Part of a small language model's weights.
Architecture: rotary positions, no biases in attention or MLP, attention and MLP in parallel.
Each number is 128 + 32 x the weight over its row's rms, rounded and kept within 0 to 255. Layers, rows and columns count from 0. Numbers have three digits each. The size before them is the row's rms in percent of the matrix's.

# layer 5 MLP down (transposed), 1280x320, rms 0.051, rows 1073-1168, columns 0-31
091:199108121180097099180151067218060132128153117178158081124212147159073143153153145133123194133141
098:135156172140138164062103096156119112090186139073148150148101159096176153128144085146110120143061
102:115157134102127137086124168110098133099118099121123133116093090121106135129128115177112097148142
112:160085121074126134172129142125099077175094167083085129102124160144107105137093123129179111155117
106:142120140104172145147130114095143175126142106186096127138108108106153102101163103147099074157110
086:120131092119150077120077122125080151107080116084143042121126147097132109141121235159153140089103
100:156107123187148109127166065115120137153060093134168189137115112151096143138103140061127113150133
098:134126127074188071122114140161178120136134113149085150171136097095146166146091132143220084129148
112:116136102148135115131092104077135100138137124080096097171157101155120116075051041130092133105132
105:135119129101120154098124158155129094090151125131126170096196129147130133080131079132158146150128
095:093122095179118079092178130149147101136068110142101123116084077167100106097073108150105132164072
102:082163098141080124153176102113158094124137100129142078095151150148124112162170103102109119119106
081:105139070135136133137143123163111116108148131146147169066159149070131104135158120108133122158150
097:146183136143127103121114188139155158149166183136100117119109140164153113122182078098154111138110
097:136110130134157164079143138113133078120112125124050197171128102085139123141126095145148095148099
098:139077153172126118107161137104158109133141098123158074114173179138129139086145096116140128186086
095:111133191119094119112148123168143161121045190191105157188159111122120164146114099126122117095091
090:090166133140089116086129100104141084184141161120128137101103130145127150108108131126155150101143
110:087161035116182080113120072141105197142131104086122085126199117205137109106099214128167093108102
126:176160156154177104135107099110175118106174154106134159169053205143150143147096074119110105114118
100:149113130133078160151085113125175134082098131137152121085123176149119102098189145151149084105131
112:140102096144096096140203135146156063067134123184119194148189109089122132170106177138109150193070
109:144121081153155068185149138123090172150137136141170146142097132111105185134101130168101101149112
106:116146107145125142199125136139100162088173149155159060008137179137118184074187102099098176155067
098:178146107139151085034194109135105075132134107152128140106176179139120060077096106125134068123159
104:139142067146095155150112122135103176132118104118144152172086151055091167140135119173129165130125
102:134137153094096143144107115119070051109123115060053122138149129121155149125137116108110080117115
108:143116158090142107168121183086115159162060142097092108136118150127133122186142157194142113123133
099:137101095141108150160091129187165146156164127120205176161169138062128138132063122187160165175116
099:173155133072091175188149098101184100121129078122128154139108175139093077127075188150125077158121
102:126096067084136101105025091133084093100145132137047135160134119151145158085156156149115116134106
099:141126146146080142150098136173139100136142186059113083188101073095108154188184105081067163122119
095:118070185096156167139084156125079166118107122125129136084132058128162125126152136163042111145101
106:181149115134171125158124141098132120064151142146103101103112120144144101167118128192085171110112
093:096094182150140075072107161151086176121118134085138141122149073176108151175119130123103083137142
108:137121092213101070165148129078203072097121082085133135151108162162157142121126123145175144131097
099:133124183083122109149136175129153158124105111160110119129154126099137115139122114138205109099145
100:105056099102078179145173117111181141056126108111141115148119131151141166077122045143114124098149
107:072101090227123097118103158168110166141102152103139117121112107152154117112097088103131118205140
098:188152097134177084171188130086112112124081142110164141120108123150185099133116077175116123152147
095:082140166147090091141143157138130149155172085122143156125105153162090121116075111193098107140120
098:128146158140157120170142113157188114102130071178147144091139131131063144116154115077138079141115
100:145087081148155097093115104139154140144102135212068147103070058125147126149157111115163155104117
103:101147052139147158125075116130091155114066063143058101109076104130101149104104132130151128130153
093:153123113054144100094097097104136143139124122185169170117110170113177148098150125100076143128123
097:085171092124083137145127189077127183078164094138165119117088094165087121107115184126209131122081
095:149094142145167079119123112096159174079116147118118166119134142131142146100173158122159150136148
086:095178088117093152099111132116107145125151147138130099106114162095135065142124122078129144105100
100:124147127105101157099086081056166114180118175149067104177098138054154106095097099094186129160101
090:111133110126125169175203094149155141141134153151133116144068104086142067134076161061209070118164
107:167147106116050133111147184158108144169207166128115117112134140129112120106127129157157167126101
112:182113197133125155075113152122116133105157119132118159110123161160132152071125047154120165120155
091:088081132066163059154168141116123134140138133139143154167114159165121100109144122100219150125150
093:062136071109047145137101156103110110118135140152118154087144105104176153188112120171098134109122
104:083136169169148119118166112084211193149105167157172158123055160129082196090145150118083156093122
098:121122184122116178120120096092059158060082158104110163077144150139104185122150119123110179104189
097:196110106134157095114172096128155086123143101106117125168129114050054122106156145149126154094169
095:156099084028061162073067147118089119133138132171130119138130140115131133124169112100138189088102
095:189145131164166144168164114137133146160190043126129173117140165150156121122096200172125172121113
086:098099164113109142095116108166152129137125100106110222106076087137170086142133123151226174135151
096:127134159126112135167122118146141143166098122112069151168095170124071108116196117172187130129097
102:085133098122138115169086123155092138150175144134140149073132107104161049128115101167121134140097
099:118121141138121122162179171118129113081127121094127159185130131131147123094116125200149145118127
089:094108105113071151139124123116113081057090152111189131187177086081097177120098087146081102094131
093:104132173080130110148158115128177155134142140177073164090096161137183065107156119129064139118188
096:153143095133154223100109157080172135160149079175143096062127111111113085129150146089127145113136
090:145149181130110142172102055149168128122168097101142065148134099119129154076163203137126122136105
093:157082165159181161143148118190142123128126146083114106143134155119154153122089108176177162140127
092:094095138122089134126137215150137178170033160124156129133219160123085151129115112109077183068126
095:059171147179176166080201150063070161131144143158122131117122092177100151117157148150126108133105
105:126149142152110149103126180148103067157119176134121079141112112126202109173129137115122111072091
095:173114166116071149140133133084138169099115130105151110160122122137127098170148102088193127087162
089:233112072134137117132090122147155126090143148080122158151100098134118133146135189161139112154048
108:105169119121086203104144139146192156072151140181115158137198101147094153134105142166115108081136
092:093137109096079117166122155132147183116129084151163134155114098117128163161078074141134105131189
106:134138123198083150099155161127121160111094140067181142130123129146118128114070091150173134147216
117:143131153077093128111099091145090130191126126108086084156123091131096111162181150129152158141167
106:112146117141105137121082156095160111104141082146117149097091104135250128081070132181105094193117
096:168129143126072133128070121141136149163125110121129140107141093077117120086122137117111139118106
100:122161187122164131142144195141203099157146143153126146119194132061122134130119121143153076092093
127:138054111106094145084144129158115090127200116140085113114089102149161079131162094097125114161119
097:116122132099062054121141142081137097146140132086158107099106135143131095143140150202072093171131
100:124078125145169115175110157047154136118084184140127105141186103133139141148145135078109180123143
095:130126105137131141154106162128125085136121127119149126159176169108139124123127175144148094129124
103:146132116096131099129147118135093164145157096096187150149134081098130105098140124133099089098179
095:135141082151117090138104107091120049130134153138145108131119197127145101155127118111153113133179
082:134146110127088131065125117115163077128098124139135189120107108110135118126118076105186139159091
089:120144074164134100139121143080136114061095116148131130118148127118126101138106157140110164139116
095:129135153183083118120097141107203074119113139146113158047124148108133113198084086109123162113099
094:184159114100155131149149168117117126042178144116067142112144170142168080158157153164049110085133
097:136115132146084102120105083186096127112134128121141106106157114140140126193102083116082073092106
085:166103152109094140081114126180109087118071074152111156115091105098185093082092173142128180131122
108:105144114140108163090123105096105151056117095133165132090091185144149076126137123144077109228127
108:138120126096145115151106121092118114133127133150112143105159099147071135160195101140135143116166
098:114137102186125136113142125110158132136129101116142147121036130103102119122138066076164071102087
100:087156137095128161141143154078135128076169110124138088149144120096177138107122134032119148084156
# layer 5 MLP up, 1280x320, rms 0.0509, rows 1074-1169, columns 0-31
096:131133140127150143161141166130135120068101113093073158142154078141163096144091208113137181067179
100:087091183165118104115131143092067158177096145078155112081127063085098137116134087151120178138126
099:132114195134137138153147128133163096193179065101140066179114102183123133126139149131093111135165
103:124101113120133129098155121165114142155122135170076123210114124138127157165134109114093168150098
100:109141143113115139102107130087146075133155147058050159114138143128169158112156132090109146116071
102:149119153135119155114120146160147136112156099177118140135181094150148122114136085155083062128129
097:186088156170167122075134072121097144098129132131161096133090137116132063113138090160078117084161
108:163076109125137106067168147121135115134164148144121156144129140159145168129079091187177182140130
101:085163123104196130190111106124151125075136135160110105145159160076181143135133086149122128192128
096:172143185124113097130127128086118146136126186084107097126160162100143180108139122122135136111117
101:122111087094129117210154122141084131148134112144125121183168128160148206159074107137120207135096
092:128074186108131094097128093145133128184091183165140111143093133154121165112099119115122143158159
098:100120183147117158120132099154151122157093154150157130156152163089103189145085151099143164152183
104:133158078095168156110160121169126135069173133175164078202050128113136109088129166160121136156092
102:140032153150111091100140119124149131182064107129123162122118131143134183178068102132117128106149
087:149166102100103148154148065078119144137173164139139136129152134101133114110085156107135148132127
094:074154085140127179131146114150092082148152105149122094152126135182120176149107072145077086142159
094:207138101123094207128106145190123161135107093136209093123158129123084121053123136171156142206155
110:143171121152140104100147117167109090059128101165104090100087159104139144142090102146166147165153
099:152112047145135139123123081138134127163093170120112112198115111136078083139158173183168066175120
100:172164135138106096131169125108087129127105115109113115108175128118084183132142160150115123142059
102:165098103138128130140161084134115162125122197181154159127123202144137179125151152065191188120093
096:146094149092152151138153145126131101117210140111066132169085135158139130134122155165128159129125
101:149145175149102155109108146187153137107162092112140110096151164162116162212119087133108145106131
100:153183121107177146081106120157155176137066210178136100125120123177116089130133142140153139125149
102:153148134088158143192116120175142130131130180135144081146129105106220158134150080118161160114089
098:181145168096159124092083146160132102131097102157138116156087164088210075107134144145185105108130
096:070125183160136138121120199172127112162128139088106148155146119106144130121141145142109133106135
100:129112143057094202189177144138114141118130115179108147167128150140117123170168088129147131095134
097:152106092159109159158150177103139126142148120184184171111141160155167115134134086133080140126147
091:112176087088161118121130203135154121170095119151128092164095166128131087140130133188134158099142
102:157173175133164098084178147143110189125158097111130069101132119109155175137137153170113115090156
101:091101101067132138113066108097084090111138093084160140203154152103117142112142112144123174150107
094:113030073144157186093116123173074121168105191140124065123127199118113105103125154064089125169197
100:119167073131105166122127132190155080169120098118112121142135134057149163093120121200102135139086
098:132124136191142086118138148104099123098117168105192130124155164135124142169110097079119140113157
098:147125180132141137101104184168085095143075122134133129054157071136155138144126100166133097141121
096:144178127123127149110150089124056124132171178148138103132128164181154100131176069120151102131184
098:101125123108182165083140108119123096118164151167145166159087172194125157131075154147122185090103
098:164135135124185082110139114182143077129161071083114125122114122216125180162151166124107188117116
105:178145152092133148127112152121127165081179167137104080143102138130151149100136085160084106092137
098:059170116102125151121115142096140133131148124123095091133119075130187150134137124133181098072110
097:110100151138162082069157142154127160115159162133165116139161185149103164138170160097095116171212
094:173170121136114096159153128092052127129145109107150144174140146096095169129105127154080108149169
098:171141118131181124148090150163144092179037114158156158174130141130146171114165114149122128166050
106:082152139116168109113135194207139140105150194157084094162160176117106143158093136129137126136149
098:142190189129083147131085141111158172125125091123118099108134149118104178135132158148095136134126
103:084115117118142117133117061114094152106151188159123130080109098094131146094079102096140175092179
096:131154074158094152170113133101155130159170095142091150112145170142145168117157131147083170102094
099:118061131138153132137147107136138124146130103139152088111143104098137162146104123075110155140229
114:165135141121141127105078156082164088149161110187157194086113143106114120084089115086131161138156
094:151114160080179161120105081135162182092202086113130105113165065159181138139107193162069157148145
097:101116085148223162103071088128100114109128102163121161155104181133147118109111104108075127151183
102:100112116129103131166162099170099117088131119090161142119135103090090118069132113110113156106107
100:126153076124093104176103115140156119100068108107174089142135146127076167121110089139103136098093
104:144136143112161113180110134135106111132103091138154074094110125110190152127125042092121141132127
099:138124144132110135137161117121128143158076183113151137110126104155143145142166086105147114121119
097:091085134090158127096089141131178148117086162137104107116135178130096139121076142171083123138165
097:157158163121184199085130142160069130134121078133108145124096072116129130119124126183188123127146
087:128154052122082114129159079145084165162134140093140067074114162091137170107151123096120108120120
104:081100114163091104139168114223104127101072103106148136087121143129122105119178130064106144149213
103:109136161139113109167121149143101126128157180159137059098130116158115142063136139124188102125139
097:134108154128160101119087147163146195146139038142071129180110116082174143148157145170144156151130
104:123106087108123113166123113148125094167101057154115141111134117125121117162166136123121079075108
094:162121169106147148138116140118143188113147166160145169175160130168125107194083207144099116122127
095:097061126134132168130135173122177106150109150170127121161094155128183101131107055127160087081204
099:109148118132079111176114150141121074169099089130046175158111093115065158166153156091051118147211
099:155115132131187205117180084123127130140148028153163172143094156080127192164149150121150159142104
098:089095170133133120187160073200131127156098122106126136096120094128134108124153065063115072161104
109:146167097074113116156091077154114133135142061197182131126109079128110141124173116164162172124161
100:108149112148062123173115147151156146089170167121159118121080099170155177062129073115169128100116
095:159141163131106065143143172130120149145100111143117115144118167139134129178122070149105153145119
096:076175158118160201167143131128156130085094135140171175157138077135082173172152098223119133124134
098:178109178126099162109147183178170127151116083142124175150074100102115082112119151184092129124083
098:142141123112155091062138087091143141126044167173084069082116109124159151131095099100172105179143
112:143086103050119125129136078145160103214098131111141162141134132124091109162176103140125180134137
104:036152142119107128101130100140133208137116109179106106158140156117112139131167081112049156124074
103:157116137164156103151130122172158037143101179144124105119057081102118125072093137120165140135079
102:124086078099113108131190135165144089084107164135122082136179140148203135100106085122120118130128
111:092123109083084151135122156106148152097146167101139165125111150175134162119123127096185170134118
100:132117150126148147098146142138184132123153089089178181141108143101098122133164065118100170139141
095:134137152099130046127154105133095148097191084166101114152079141108132126117140169145120161118133
102:086089164098132135163098105145065115100122168120116114142106145139113125116128154092096141175118
098:189100144140122157104120112123136097167152093136150156077097112169101119113102147125181140188109
096:083159163202187191134175088145121140111166088168098097158132119098112158145126175161104144126135
092:130145070141124056216112139124078145129166114189143117088155096187106157171111174106067144090155
099:117103133154147105157154150134131098120124099124141092127108099126118099085116121130093183122174
099:077145144139132110138127136149109156153123100081107155142054094141120174106152156093158156094147
103:134172126148135146113127121113112118177125142098179087092095102134095164074170112121113126129114
091:111087149086111109140129133130182119110170174148077098180090072161112149092147133136102173156155
096:091161131127151086094112114102127226140204108151131148090125095127132101122111103107082115109178
107:123184160150162204086158124123133087136126119151154146113164149170099144105165124124153093124147
097:090102078128095094083138113114123111158118111082116055108095072156155130173147099150158142103175
102:134123130145109138122085132118116083117121073094110071148144148131148116120076128175148193111184
094:195110128166137222165156091115115189214082139099058135124071074128125135091109126106105148082111
103:121129102104161140118129056101205079091114136159097167129108138132133117100123138051091164155114